From a checkpoint of a small transformer trained on Wikipedia: a variant of Muon for these matrices.
Each number is 128 + 32 x the weight over the matrix's rms, rounded and kept within 0 to 255. Layers, rows and columns count from 0.

# layer 3 MLP up, 896x224, rms 0.106, rows 836-866, columns 112-223
[[123 137 104 134 161 152 109 170 107 109 102 123 121 112 107  73 113 127  65 153 156  90 138 130 109 126  82 184 150 186  49 120 114 182  98 127 172 117  99 122 133 165  88 127  91 145 116 128 101 112 124 142 146 192 106  84 160 139 140 184 125 157 133 129 104  73 197 166  64 107  53 107 146 132  77 127 162 128 124  51 138 141 130 143 134 118  93 121  65 106 153  98 144 117 165 175  62  94 105 146 160 150 155 105 139 165 132 151 121 157  73 158]
 [158 121 126 136 130 109 132 137 125 131 147 102 108  82 142  97 141  80 125 146 141 127 146 130 172 109 144 138 125  88 146 124 168 129 121  98 129  65 137 119 108 135 126 140 152 153 159 136 127 179  98 136 123 177  69  98 121 145  42 113 168  95 113 111  93 109 124 122 138 127 105 168 115 109 180  33 138 127 121  82 187 116 116 141  95 145  74 115 151 153 135 139 195 138 126 100 112 155 143 164 229 147  90 137 167 152 145 173 156 168 122 102]
 [151 123 145 118 133 158 185  38  89 143 137 126 185 125 148  95 209 179  50 137 150 130 140 137 124 133 169 132 187 165 173 129 128 140 116 144 112 132 217  74  94 107 109 105 158 127 143 138 104 170 159 130 170 121 209  95 154  77 174 163  95 132 156 191 147 136 117 151 100 103 134 110  96 136 118  53  45 119  49 105 111 137  79  95 111 126 138 142 151 154 197 113 102 116 126 126 114 128 118 173 127 117 105  53 134  90 136  88 140 101 136 112]
 [186 149 183 126 144 129 118 109 174 132 109 129 104 131 153 131 116 174 163 181 111 182 117 169 167  70  92  98 126 181 135 123 134 113 134 116 139 127 129  86 125 124  88 177 101 116 173 132 121  48 108 143 112 153 103  63 152 143 101 147 129 154 130 144 119 123 141 122 104  83 178 136 174 174  96 117 132 183 127 168 189 140 140 117 108 108 127 110  96  92 170 130 125 114 181 186 118 122 104 102 118 110  91 123 158 158  86  94  90 162 150  73]
 [140 100 133 157 197 138 123  68 120 144  86 177 125 110 181  90 119 183 129  98 193 137  71 143 120 116 171  75 199  71 125  75 121 105 162 171 132 101 134 201 145  80 100 105  61 150  67 109 129 132 115 128 120 100  96 128 152 152 165 151 152  98 163  91  88 117 125 148 155 125 147  55 101 214 171  71  86 131 101 141 124 107 146 166 149 153 133 122 115 141  82 106 165 176 165  85 104  39 120 107 154 151 194  94 123 156  97 161 136 118 127 140]
 [158  53 176  93 154 126 163  86 113 103  88 169 110 126  85 165 109 107 166 154 165  70 127 175 172  67 115  50 169 211 102 159  90 147  97 115 178 149 146 138 102 124 105 174  77 173 171 114 117 119 131  87 177 127 128 200 135 101 110 122 160 125 206 106 120 157 140 130 112 216 146 103 176  93 177 147 105 134 141 121 181  86  65 107 155 175 133 108 137 140 114 156 124 137 131  98 101 111 141  58  44 183 192 121 103  59 103 198 187 124 101 118]
 [122 194  58 129 103  98 115 113 149  84  79 178 123 102 130 130 157 105 165 126 150 109 123  81 133  99 168 153 163  79 185 126  94 176 118  81 133 157 103  79 142 103 189  85 162 166 116 148 141  75  73 185 119 150 135 148 107 108 146 167 143 120  67 136 107 150 134 124 153 128 153 135 120 149 129 106  99  99  56 106 100  91 118 162 152 100 116 172 103 172  90  67  83 120 149 119 116  92  86 118 137 132  91  88 120 183 141 194 142 205 120 134]
 [ 84 145 149 117  99 141 121 135 143 151 109 142 166 126 150  76 108 104 100 158 157 100 178 107 191 111  80 107 116 124  90 178 199 141 121 104 171 130 184 163 108 117  91 143 159 104 142 134  66  94 142 121  81 165  86 139 152 141 228 179 168 202  77 121 102 120 132 106 156 117 111 100 104 148 113 174  97 125 143 132 107 146 153 104 166 213 142 195  85  93  93 127 122 111 117 150 211 167 137  83 119 149 127 148 114  85 112 102 126 170 165 148]
 [132 166  91  97 145 143 103 118 129 147 103  83 181 150 163 140 143 121 195 138  97 114 119 118 103 105 142 163 140 139 113 152 122 139 177 113 125 174 152  97 123 153 103 148  98 142 137 146  98 148 188 117 161 121 112 136 109 125 138  89 142 153 141  36 100 157 226 109 124  72 113 140  53 147 170  88 142 128 154 145 174 116  91  69  98 134 131 153  79 158 195 126 134 109 128  99 145 134 132 120 106 118 146  91  59  98 167  88  85 140 105 141]
 [137 134 115 139 118 112  98 150  72 125 162 129 159 139  86  76 100 119 131 178  92 123 130  70 126 124 107 111 183  93 177  74 156 215 207 151 122 136 117 127 144 123 133 147  90 143 153 116 148 138 133 181 106 137 136 124 106 145 173 101  78 112  88 127 148 142 120 130 107 170 172  39 116 138 145 139 116 106 167 111 143 147 121 172 134 208  96  88 138 115 167 184 197 135 140  87 128 161 179  86 106 141 157 134 112 142 148 160 189 167 148 167]
 [110 133  86  68 114 129 120 124 174 123 125 201 109  92 147 120 114 121 128  59 148  75  71 138 136 135 212 119 184 105 134 140 142 138 127  96  53 193 116  47 147 137 119 138 175 141 139 155  60 143  98 128 114 135 204 104  94 159  92 121 163  86 131 124 107 137  85 109  76 119 126 119 112 106 173 163 126 104 103 100 149 131  80 130 174 127 162 156 156 121 130 136 148 100 101 181 126 162 100 140  61 137  86 146 190 140 126 119 145 108 146 146]
 [120 167 104 119 131  88 167 130 129 119 111 105 104 110  95 136  85 124 157 131 177  81 152 163 140 126 107 127 164  97 153  48  85 119 109 177 120 152  69 173 141 156 167 162 181 162 168 156 161 101 140 136 125 142  97 166 141 184 138 139 135 157  59  94 169  97 110 166 105 165 160  83 160 104 118 114 131 104 184 130 187 118 138 154 138 157 152 159 108 122 117 123 127  67 150 138 121 177 192  86  72 161 149  83 144  87 117 168  73 149  69 158]
 [129  61 124  66 175 101 185  87 169  96 116 152 154  82  95  98 152 122  75 126 156 161 144 112 108  95 165 135  97 154 171  81 109  99 117 122 127 159 127 161 128 137 141 202 108 124  70 157 132 149 153 153  81 152 113  58 127 130 130 147 154  48  80 162 114 168 148 119 150 135 138 125 145 109 126 103 134 233  98 102 122  90  77 143 143 136 155 180 190 124 125 122 134 118 112 138 144 141  55 149 112 121 145 160 137 139 116 127 142 153 126 157]
 [ 64 164 157 146 112 142 128 211 113 137 159 131  80 164 153 148  96 104 156 125  58  98 154 109 157 160 143 118  93 170 127  87 101 177 199 112  82 120 121 167  90 122  56 158 123 115 153 134 140 154 102 135  92 146 127 187 112  90 153 118 125  93  92 157 111  39 106 122 127  83 134 175 142 115  85 114 117  78  76 108 164 141 176 153 174 104 166 146 122 144 153 123 136  87 136 142 141 126  92 103 103 161  46 179 148 140  95 168 128 147 129  59]
 [101 100 133 135 130 168 114 181 139 131 132 135  56  84 107 127  53 107  34 119  75 137  81 153 154  74 102 110  58 170 122  99 129  68 114 117  58 143 125 126 114 205 163  71 141  60 185 136  81 141 161 151 130  98  92 178 107 115 166 210 155  87 131 122 102 116 116  88  66 135 195 114  84 128 114  75 155 171 187 165  81 130 146 110 172 142 141 132 133 145 150 126 117 159 174 155 156 184  67 153  52 115 141 134 153 111 160 125 100 113 118 110]
 [151 128  89 157 142 106 180 137  67 180 138  83 109 166 166  93 111  92 144 138 106  81 152 137 147 161 126 136 164 173 126  73  95 132 143  94 162 126  88 133 160 116 156 170 105 160 149 106 144 204 156  98  92 100 185  93 131  85 139 211 103 128 121 124 115 140 171 145 143 121 123 170 140 152  69  79 107 107  91  85 108 143 138 135  70 110 126 136 147 123  98  76 153 149  96  73  77 185 125 105 129 118 131  72  96  77 109 153 205 150 138 113]
 [ 99 114 122 114 119 112 162 142 111 131 178 115 209 115  82 140 115 136 128 165 165 145 115  86 139 108  98 126 132 161 110 140 100 185 110 116  94 167 136 154 103  69  71 176 136 123 133 116 185 172 144  90 162 107 103 128  76 142 127 139 108 132 171 126 162 206 137  81 127 129 155 140 105 145 172 112  55 154 111 145 171 178  89  97 108 146 121  86 110 171 125  82 127 111 106 130 111 133  53  93 128 109 107 142 157 143 128  91 126  93 144 148]
 [128 161 112 117  90 169  87 154  75  94 146  79 111 129 111 140 144 120  76  84 141 190 223  84 126 130  98 113 156 166  78 112 119 100 208  81  94 128 161 207  92  85 170 135 145 178 141 148 176 146 143 160  89 112 160 120 127 134 195 149  79 129 159 121  32 141 167  76 126 116  88 164 125 110  61 185 145 128 151 178 126 169 134 133 115 182 125 153 119 140 177 110 120 111 109 116 128 137 139  98 120 121 122 113 124 132 199 141 106 156 128  88]
 [135 175 149 144  95 181 137 112 144 175 114 167  93 115 172 104  72 201 129  82 183  88 100 151  63 145 140  84 145 131 110 124 140 124 118  87 116 126 103 103 146 146  98 122 162 123 151 140 117 131 119 172  91  73 135 147 145 114 137 172 121 108 140  79 128 120 154 114 160 112 114 163 145 114 178  89 137  87 109 166 161 127 142 145 144 101 136  90  93 165  63 144 156 158 132  82 104 170 131 143  97 105 134 166 124 116 185  97 152 120 150 179]
 [119 114 139 130 173 164 212 141 155 152 135 143  91  79 112 137 156 168 144  69 136 109  92 182 172 116  83 171 142 106 176 132 178 143 138 102 123 144  71  91 137 114 127 142 149 126 116 152 106 135  83 124  99  84 103 147 144  94 191  90 136 118  94  61 121  90 163 134 116 167 139 114 147 132 137 197 132 133 177 112 151 117 121  94 115 133 218 123  75 119 130 102 130 147 128  79 169 166 147 105 111 112  99 121 149  60  78 117 104 141  80 120]
 [ 82 140 120  84 140 163 164  98 114 103  72 145 114 130 122 150 141  60 179 100  89 133 103 126 138 134 106  66  81 121 101 155 112 129 111 171 145 113 154 111 107 112  92 138 171 150 177 152 111  88 148  78 151 152 174 160 160 115 132 183 108  93 198 165  67 149 154 117 172 117 107 120 145  88 118 139 162  97 114 128 171 188  96 128 123  98 126 174 122 141 160  69 171 134 100 173 106 191 127  58  98 169  64 128  90 101 124 110 170 159  89 162]
 [ 99 214  89 159 153 132 105 190 141 134  88 137 153  91  77  80  96 185 103 182 156 154 106 150  96 122 146 121  59 166 164 131 155 163 118 129 141 119 150 113 146 142 112 157 127 139 151 137 147 209 123 169 123 112 146 127  96 131  85 128 144  99 138 152 107 148 121 158 116 111 150 186 152 102  82 115  79 107  81  89 139  93 103 104 119 108 108 112 173 176 172 104 131 104 170 149 140 127 114 159 165  65 188  55 148 117 155  57 172 152 156 120]
 [106 180 255 183 112  71 130 119 122  86 117 115 126 158 138  83 118 138 150 182 150 149 118 118 135 122 159  81 113 129 104  91 135 162 129 166 161 212 103 155 109 122 159 144 158  80 182 124 147  94 128 110 147 125  96 151  95  74 115 141  98 138 142 151 146 176 119 120 111 147 136  97  94 126 182 113  66  75 207 140  94 144 157  72 149 109 127  72 105 203 126 107  67 151 130 117 112 149 127 120 149 141 104 107 190 148  98 123 108 109 114 145]
 [105  94 162 100 126  87 141 120 142 201 148 106 167 100 154  94 136 128  76 152 116 101 172 126 114 194  85 121 128 149 155 145 140 187 159 144 147 152  90  59 114 156 123 121  64 146 196 107 188 125  54 167 155 112 134  99  56 135 131 185  96  78 124 158  94 187 125  87 124 133 150 126 139  93 165 132  87 188 109 137 142 175  84 141 162 165 126  81 155 146  97 100 113  95 117 132 127 129 107 118 102  78 132 160 137 109 130 131 117  97 127 132]
 [160 154 110 117  86 116  53 168 131 182 111 157 144 162 133 156 135 125  94 128  94 114  86 106 159  90 115  98 150 141 102 115  87 148 153  80  96 102 135 139 121 141 161 146  71 171 212 129 188 194 135  57  87 117  71 135 137 104 125 126  99 103 186 110 168 103 114 130 125 161 156  55  94 128 139  63 117 124 113 104 159 142 171 154  98 158 127 114 129 178 141  68 146  73 135 122 135  84  80 172 120 119 118 188 151 156 151 109 141 110 169 109]
 [130  97 109 171  98 143  77  40 119 132 188 135 161 101 132 154  81 145 128 143 164 105 125 137 133 141 123 141 122 113 160  53 168 111 126  69  99 122 137  79 149 150 124 166 154 123 178 147 145 134 159 176 134 128  89 142 121 138  87  86 101 150 114 111  97 108 110 144 144 117 121  77 115 124 142 150 143 128 162 139 108  84 178 135 151  95 149 155  95 105 168 163 177  87 109 162  73 122 125  93 123 143 135 111 133 125 102 225  95 115 159 141]
 [158 154 118 184 129  70 129 112 148 139 136 178 179 161 201 131 112 110 106  92 151 162 128  80 121 105 111 150 132 124 114 147 121 133  91 104 160 123 140  89 169  63  85 127 154 143 129 116 118 167 156 166  41 121 159 148 111 159 106 141 142 136 118  95 118 135 151  96 113 156 128 115 164 111 112 136 118 168 124  98 130  97 131 108 100  90  68 130 122 157 140 145 126 186 115 143 132 130 114  96 128 149 137 129 108 179 140 164 164 131 146 104]
 [142 109 115 134 155 131 117 121 130 136 191 120  84 127  99 156 164 166 151 173 133 127 123 144 102 158 165  56 142 191 128 139 120 100 123 116 146 137 112 128 155 125 153 142 143 121 118 134 103 175 145  88 133 112 161 109 112 102 159 138 144 145 179 147  94 124 125 129 112 157 120 111 172 132  87 147  93 173 140  97 154 149  83  93 108  98  85  96 135  80 130  72  83 103 147 153  91 106 113 160 122 109 161 144  85 186 109 123 120 157 149 117]
 [207 135 161 104 128  71  84 155 136 123 132 123 114 146 160 100 123  99 111  78 143 111  76 162 116 122 134  99 121 113 140 162 135 127 146 143 109 143 115 110 110 132 145 101  98  97 134  89 147 102  84 101 110 127  66 133 113 112 125 111 180  90 103 165 108 186  95 185  70 136 100 156 111 116 140 146 127 148 101 121  31  72  91 112  87 151  98 140 133 102 101 146 181  86 110 171 188 116 127 139 106 158 145 148 115 132 125 170 173 122  85 157]
 [106  95 106 100 133 160 142  99 127 163 206 175 105  59 152 140  98 110 114 122  91  85 156 133 156 139 145  94 168 182  60 121 114 168 137 134 140 163 187 199 131 154 121 156 144  67 193  95 141 119 107 170 167 139 143 111 139 102 169  59  91 117 119 110 125 111 175 120 102 117 126 121 106  95 106  97 116 209  29 155 145 182  80  95 110  72 133 185 126 142 203  88 129 143  70 110 179 106 133 133 136 104 130 106 131 146 160 104 127  73 167 133]
 [ 68 100 156 157 167 146 197 161 117 106 156 166 121  76  66 108 150 150 130 106 134  75 144 113 187 111 169 143 139  78  88 115 164 152 129 101 148 143 127 185 148  63 139 134 141 164 121 145 118 138 127 126 118 148 112 160 115  86 159 121 126 165  79  90 150 138 184 176 106 154  96 180 127 201  97 151  77  36 111 116 184 172 134 138  49  67 105 171  92  80 106 169  56 179 132 133 141 147 110 121 141 159 176 108 116 124 117  90  84 178  96 172]]
# layer 3 MLP down (transposed), 896x224, rms 0.121, rows 836-866, columns 112-223
[[110 126  71 203 127 139 167  98 109 166 109 159 145  92 118 130 109 169  90 126 103 101 121 149  83 133 150  74 116 110 117 125  54 151 154 111 164 166 143 200 124 150 115 127 160 118 161 118 114 108 115 106 156 132 167  84 132 120  95 139 122 125 187 154  90 159  88 164 164  76 148 120 130  99 135  99  82 231 141 137 134  88 175 134  96 135 205 165 145 113  77 162  97 109 101 180  57  86 141 128 137 150 160 119 155 141 145  94 148 144 161  54]
 [100  94 148 108 116 134 154 101 107 113 151 163 161 166 105 185 108 179  66 186 158 106 140 176  42 161  88  96 112 152 153 133 138 112  93 151 136 154  92  85 137 158  93 137 129 110  58 158  99 110 127 116 103 104 150  71 104 112 205 141 128 141 145 133 131 140 167 126 132 107 160  75 161 122 151 161 157 193 177 177  81 129 127 126 123 136 164 105 144 108 115 120  67 126 109 140 110 133  84  88  94 125 102 169 124 117 115 142 168 129 127 134]
 [117 101 117  89 117 115 110  82 124 162 161  58 119 148 166 112  77 164 127 148 163 106 164 133  83 143 148  76 207 200 177 139 186  98 102 123 239 115 165  90 148 133 131  66 120 133 136 101 153 152 126 139  98 103 161 104 130 140 130 132 134  94 205 131 127 136 117  85  73  68 174 125  75 162 112 114  90  71 159 169 113  91  82  96  94 190 159 105 145 115 185 136 126 205 127 130 139 139 200 164 115 157  81 136 116 158 144 191 117 155 116  66]
 [121 155  99 105  87 145 163 136 155 114 133 178 126 100 121 110 139  63 127  67 121 165 151  78 120  89  46 130 132  76 177 128 157 161 102  93 132 145 184 101 191 124 166 118  99  64 141 152 129 149 125 122 195 126 163 202 143 130 171 107 128 169 101 132 115 150 115 116  96 119 116 159  56  72 181 123  80  99 129 135 101 114 119  75 153 124 127 153  91 114  42 149 118 187 163 116 116 119 142 139 138 154 112  88 157 108 136 172 169 117  61 103]
 [116 114 128 158 151  85 127 149 100 154 167 143 100  95 109 115 101  93 117 121 144 159 131 131 136 136 146  62 123 101 149 108 110 184 149 107 129 175 130 114 147 102 130 101  69  76  95 157 150 145  87 117  85 167 167  84 123 181 108  64 105 127 105 178  97 126 164 140 172 110  40 163 200 136 109 157 103 134 146 118 157 141  83 141 181  90 122 101 134 141  87  90 179 182 159 164 160 167 124 144 157 162 157 133 130 110 157 113 129 132  84 124]
 [131 112 132 138 181  57 168  90 158 164 133 122 144  89 178  90 172 180 107  89 180 139 132  67 131 180 191  87 104 215 126 125 147  62 107 123 108  63  98 158  96 115 158  93  78  99 103 153 109 132  53 132 168 149 100 154 125  74 122  79  88  97 193  91 179 126 161 145  47 202 148  90 158 103 102 157 164 162 133 252 177 147  71 133 109  81 188 141 225 156  46 195 101 147 128  34 150 127 119 122 162 124  71 163 175 111  81 192 123 178 146 164]
 [117 145 123  84 153 185 145 159  98 130 138 129  80 126 106 149  62  95 129 120 139 134 111 122 138 140 132 138 109 127 116 134 105  96 178 125 119 170  74 122 133 140  84 157 132 137 188  51  90 188 137 141 138  55 165 119 134 175  99  81 136  65 134 182 120 156 130  97  78  71  58 111 111 133 107  97 113 122 126 177 151 143 100  67 153 159 126 127 110 120 158 112 119 116  90 150  85 128  82 165  91 155  82 129 172 130  88 103 153  89  86  85]
 [181 104 125 140 113  78 127 161 103 120  91 124 171  98 105 131 128 187 150 120 101  59 115 153 131 147 103 161 101  92  94 121  76 120  73 145 153 106 124  71 131 127 133 140 116 135 133 157 120 151 146 105 175 153 183 101 132 153 143 118 132  54 142 168 133 127 138 121 144 143 162 144 183 142  91 122 137 116 158 128  97 130 126  44 159 133 119 112 162 108 164  75 145 161  91 118  86  90 119 142  81 130 149 135 106 108 129 121 141  72 120 141]
 [141 169 127 120  67 127 159 120 101 143 106 137 119  70 120 175 152  79  57 186 118 131 104 144 152 115 120 140 161 118 109 142 104 129  55 180  61 146 169 135 215 140 154  89 145  94 113 149 121 148 107  98 139 136 177 171 134 116 113 151 157 108 143 147 139 112 106 119 101 162  79 110 196 139 134 127  95  73 155 174 123 126 125 132 154 169 170  83 185 166 130  92 152 131 148 205  87 147 127 144 111 124  89  70 151 148  96 135 139 164 114 115]
 [151 149 120 122 175 101  79 121 165 117  72 126  84 147  81  92  54 130 113 121 139 158  91 142 111 147  98 124 129 148  63 130 137 150 126  81 157 150 117 118 162 119  95 145 108 137 156 115 132  93 115 126 124 107  86 140 110 154 135 123 194 119 160 147  89 115 169 101 160 115 123 124 150 134  84 107 149 170  88 123 106 117  97 114 187 147 109 118 196 152 162 157 120 173 121 165 103  74 139 147 131  84  93 177 145 134 135  78 155 157  93 103]
 [130 156 181  64 169 142 139 123 111 111 108 111 109 106 116  96 201 121 100 132 158 116 187 136 181 133 115 168  66 139 163  52 152 156 130 132  86 173  92  91  64  26 110 135 142 136 133  51 142  63 119 128 243 140 122 127 139 124 119 110 119  77 121 219 168 134 105  81  95  90  87 114 134 110  70  91 162 178 138 180 121 139 193  70 170 176  74 149 108 134 123 137 132 116 171  85 113 156  50 109 151 132 161  79 128 119  90 122 164 206 151 197]
 [ 95 132 151 138 135 145 114 136 145 158 137  94  78 103 150 171 152 133  98 130 128  81 146  62 145 135 163 146 113 159 111 225 185 111 127  84 149  86 154 139 139 110 155  85 158 173 119 110  96 175 103 154 109 152 135 127  93  94 117 147 126 122 117 133  77 140  88  60 162 143 131  97 102 127  83 118 104  94 117 128 150 128 139  74 188 144  96  89 122 174 163 109 132 149 104 107 143 119 103 121 149 116 191 136 195 141 125 166 145 109 150 173]
 [150 144 123 109  73 128 101 162  88 118 146  99  93 116 146 149 124 107 156 146  98 119 111  90 116  96 161 107 186 117 151 195 136 153 174 127  96 108 144 124 108 108 131  94 157 160 153 127 125 136 134  92 151  75 155 129 144 163 177 112 110 149 203 143 124 112 132 104 126 134 112 180 127 166 155 119 150 139 136 121 151 125 126 187 123 115 112 164 119 156 131 154 142 145 174 159 102  86  99  90  82 157  62  96 147 154  85 101 178  97 168 103]
 [ 87  96 105  91 104 134 106 177 118 106 103  99  77 116  75  64 152 133 101 148 152  83 119 146 155 155 104 110  88 169 164 139 113  72 190 101  89 147 149 130 142  64  92 129 110 123  99 121 155 131  93  89 160 141 119 129 153 141 109  54 198 185 200 162 115 186  89  58 115  81 116  81 219 151 136 131  65 121 191 140 128  91 156  67 127 141 109 111 147 142 182 183 148 143 127 126 145 174 113  69 159 100 105 166 134 133 197 148  64 162 128 144]
 [112 123 120  75  83  83  97 170 112 119 161 176 119 138  81 151  89 189 157 139 138 123 144 123  89 116 141 230 198 201 113 229  87 106 115 127 110 155  96 128  97 141  92 186 104 108 155 109  87 116 159 127 160 153 234 136 128 109 132  83 163 200 159 154 126  96  87 106 153 113 163 125  53 155 126  27 125 161 110 175 124 122 128 126 170  39  99 126  86 143 139 142 127 141 141  76 163 127 167 134  74 118 169 124 146 172 134  98 122 119 126  75]
 [ 85 188 183 117 130 155 112 148 173 127  83 173 119 103  74 133 145 134 131 124 108  58 116 210 121 162 135 156 121 122 126 233 110 109  58 109 126 127 162 117 153 101 103 119 189 113  42 125 120 156 118 115 155 102 135 115 158 121 137 128 110 153 121 154 183 173 125 135 149  85 114 198 129 128 132 167 157 114 102 167 102 115 167 135 113 146 122 206 137 135 131 155 155 159 114 132 121 188  70 115  80 101 133 162 103 115 129  74 120 113 102 152]
 [ 96 120 135 132 160 131 115 160 162 160  91 220 104 177 135 110 113 156 110 141 134 109 100 111 127 172 176 123 120 112 115 129 120 101  78 133 209  84 136 106 155  88 120 131 128 143 170 139 102  75 124 157 105 126 116 175 166 116  84 156 181 170 114  58 173  92 112 172 105 134 149 140  79 176 107 145 139 126 145  94 155 155 148 140  71 198 141 115 110  80 101  92 173 117  67  97 113 132 181 179 128 174 126  85 165  46  98 150 108 143 114  96]
 [ 99 136 175  88 153 171 190 130  88 118  85 153 145  91 147 100 110  94 117 104 133 168 106 158 110 163 127  74 139  62 147 158 127 131  84  65 110 124 122 131  94  97 117 147 165 111 146 126 112  91 139 171 144  94  89 164  73 115 100 106 127 123 123 136 138 174 158 119 156  84  95 119  86 134 120 100 136 141 113  70 141 100 117  98 149 123 147 121 189 147  80 165 119 143 142 141 142 150 111 144 138  62 148 131 144  83  33 135 188 117 174 185]
 [ 79 164 134 108 164 175 130 124 101  88 167 123  79 117 150 120 147 161 153 162 151 138  92 137 144 163 157 111  65 163  78 114  83 176 156 133 117 130 118 119 133 104 142  98 120 119 170 137 159  95 153 129 193 125 124 133 215 130 134 124 108 156 113 119 120 167  72 130 150 166 167 152 120 174  88 164 145 159 141  82 146 112 113 133 125 154 159 151 121 105 120 130  98 148 114 139 147  93 108 131  96 128  73 114 180 106 116  65 134 135 115 149]
 [150 122 145 115 140  92  77 168 148 100 123 115  89 104 101 107  99  92 118  73 147  78 145 135 101 126 137 129 132 138 179 107 145 110 111 147 148 134 105 107 125 152 120  69 128 116 100 127 164 151  94 134 140 160 182 114 190 173 145 113 136  97 141 153 142 134 119 117 125 119 115 196 144 172 136 104 155 148 117 131 126  74 114 109 193 145  92 104 127 161 152 148 129 197 108  96  96 185 102 162 111 147 130 109 119 115 150 145 174  95 106 130]
 [178 136 128 166 130 152 146 127 105 138 102 150  69 165 130 112 144  97 111 116 176  73  99 120 123 158 115  79 170 122 117 116 138  74 118 114 118 120 142 192 132 157 116  90 123 145 108 162  90 143 178 161 175  97  86 194 188 106 149 123 109 193  98 142 155 143  81 199 164 130 123 165  92 119 101  94  88 117 154 119 146 135 100 187 121 149 132 165  64 134 117 140 178 154 139 144  85 111 160 132 110 160 187  89 111 131 158 113  50 155 183 110]
 [124 127 160 158 126 162 150 147 134 104 132 134 140 161 166 119 100 155 129 144 114 163 104 183 110 205 140 153  91  77  88 150 104 125 161 125 152  87 142 133 122 119 118 122  98 137 167 105  94  90 134  97 104  73  79  83 146  69 133 145  81 160 182 159 124 187 102 113 168 108 124  91 190 140 120 116 133 115 154 105 126 109 104 164 183 125 124 167 104 110 107  99 123  71 109  97 146 100 128 142 124 174 117  71 136 126 106 134 133 177 121  98]
 [102 114 131 139 121 178 109  43 127 111 123 129 163 103 137 100 146 110 158 110  92 134 145 142 115  92 115 198 153 161 116 121 190 141 146  59  89 112 103 136 177 107 117  96 115 178 125 140 143 174 150 186  79 169  98 160 125 171 138 165 169 129 102 102  89 134 135 123 164  85 129 153  85 166 129 124 194 159 107 184 112  84 131 161  70 172  65 145 125 118 191 124 117 129  95  97 100 136 166 156  68 194 105 181  23  91 141 126 171 119 110 155]
 [172 160 100 109 114  92 157 107 105 124 110 136 124  79 114 165 145 161 192 158 118 154 158 146 122  90 154 125 110  52 158  99 100  49 201 105 125 190 161 208 171 155 152 161 162 139 102 124  75 149 138 132 155 128  61 140 143 136  61  51 141 158 165  49 132 139 100 148 117 157 100  98 150  94 107 128 195  78 134 113 122  80 146  90  87 118 145 133 147 130  94 157 135 115  90 158 107 124 167 155 136 135 161 105 111 133 129 127 164 135 124 110]
 [112 132 158 139 172 151 144 119 128 106 136 138 125 139 134  92 157 130 150 117 137 160  99 112  90 188 178 173 125 134 137 117 157 124  87 111 130 126 112  84  89  89 118 181 144 131  79  27 140  67  43 151 160  77 128 106 135 182  84 112  80 138  99  91 150 194 124 113 123 139 143  79 178 147  95 125 112 104 161  99 149 101 186 157 110 149 134 129 148  96 115 162 153 100 143 155 118 160 112 141 104 117 109 138 143 102 123 145 167 174  89 102]
 [138 107 139 142 207 140 102 135 104 209 116 184 136 141 147 173 115 149 116 175 117 141 150 150 154 186  96 103 174 135 146  69 146 113 106 101 142 118 104 147 149 125 124 135 101 102 120 118 126  90 105 126  68  83 154 130 101 109 135 158 161 176 179 193  89  39 143 167  97 122 200 110 112 134  82  94 106 156 176  60 141 175  96 138  84  65 171  98 132 101 111 128 143 157  85 105  98 130  94 100 152 157 168 152 173 160  58 107 116 167 152 165]
 [138 127 104 123 149 172 160 114 157 180 126 134 160 115  61 106 142 153 131 111 138 144 108 140 143 154 174 127 119 157 109 153  76 194 135 159 131 169  58  60 128 160  96  94 152 170 126  69 150 103 152 137 159  78 165 127 124 169  92 119 135 133 136 105  87 124 138 157 137 117 109 158 132 114 106 139 125 143  85  87 136 132  79  62 104 182 101 223 161 105  95 177 104 112 117 146 122 159 132 122 120  97 131 165 145 121 129 108 104 127 127 133]
 [112  95 142 151 133  61 115 126 102 124  61 111 166  83 116  61 115 107 129 150 189 184 118 133 132 123 133 191 122 155  74 116 115 134 152 169 116 125 175 151  99 114  96  91 114 108 153 167 124  53 150 126 158 173 118 172  90 165 113 138  91 144 124 144  99  99 111 129 162 130 148 109 110 131 175 156 175 146  90 115  67 142 158 139 147 152 178 142 111 190 149 115 144 100  89 104 101 152 134 154 137 104 136 120 109 119 119 135 102  58 134 126]
 [ 84  50  79 148  99 152 145 140 134 151 161 139 103 140 124 106 146 129 150 148 153 123 164 113 146 166  98 175 126 118  93 109  84 198 115 174 109 189 116 154 106 172 180 138 111 131 101 150 123 107 129 128  95 106 234 117 155 140 143  63 189 107 103 109 113  87  86  90 175  99 172 133  67 124 100  78 135 100 151 116 179 137 102  77  75 123 126 146 110 102 166 163 144 160  91 146 114 105 173 141 118 124  93 118 114 120 168 108  72  62 174 120]
 [146   7 155 126 122 114 119 129  89 104 109 186 174  91 133  36 163 108 159 143 102 149 141 135 152 114 106 155 100 167  79  93 111 112 103 176 112 162 155 104 190 108 116  89 112 124 178  45 151 111 114  70 130 128  73 167 121 117  84 111  98 131 119  94 122 213 172 119 119 188 162  97  96 132 137 130 161 205 121  96 161 144  56 169 141 141 219 151 147 161 164 149  78  82 101 110 105 120 150 105 112 145 121 150 152 110 137 164 123 159 131 212]
 [101  87 162  89  84 112 102 113 195 167  77 129 167  72  81  77 137 182 111  79 103 112  79 150 113 102 131  76  83 182 160 137 154  83 106 189 188 117 119 127 121 132 200 114 165 162  74 111 171  93 129 182 158 132 127 136 196 187 174 128 161 103 109  99  37 147 153 138 121 140  93 121  72 139  81 138 174 108 109 172 179 120 106 102 147 142 157 139 163 121 123 157  49 123 104  59 102  98  98 104 106  74 147 161 111  80 139 189 186 115 185 167]]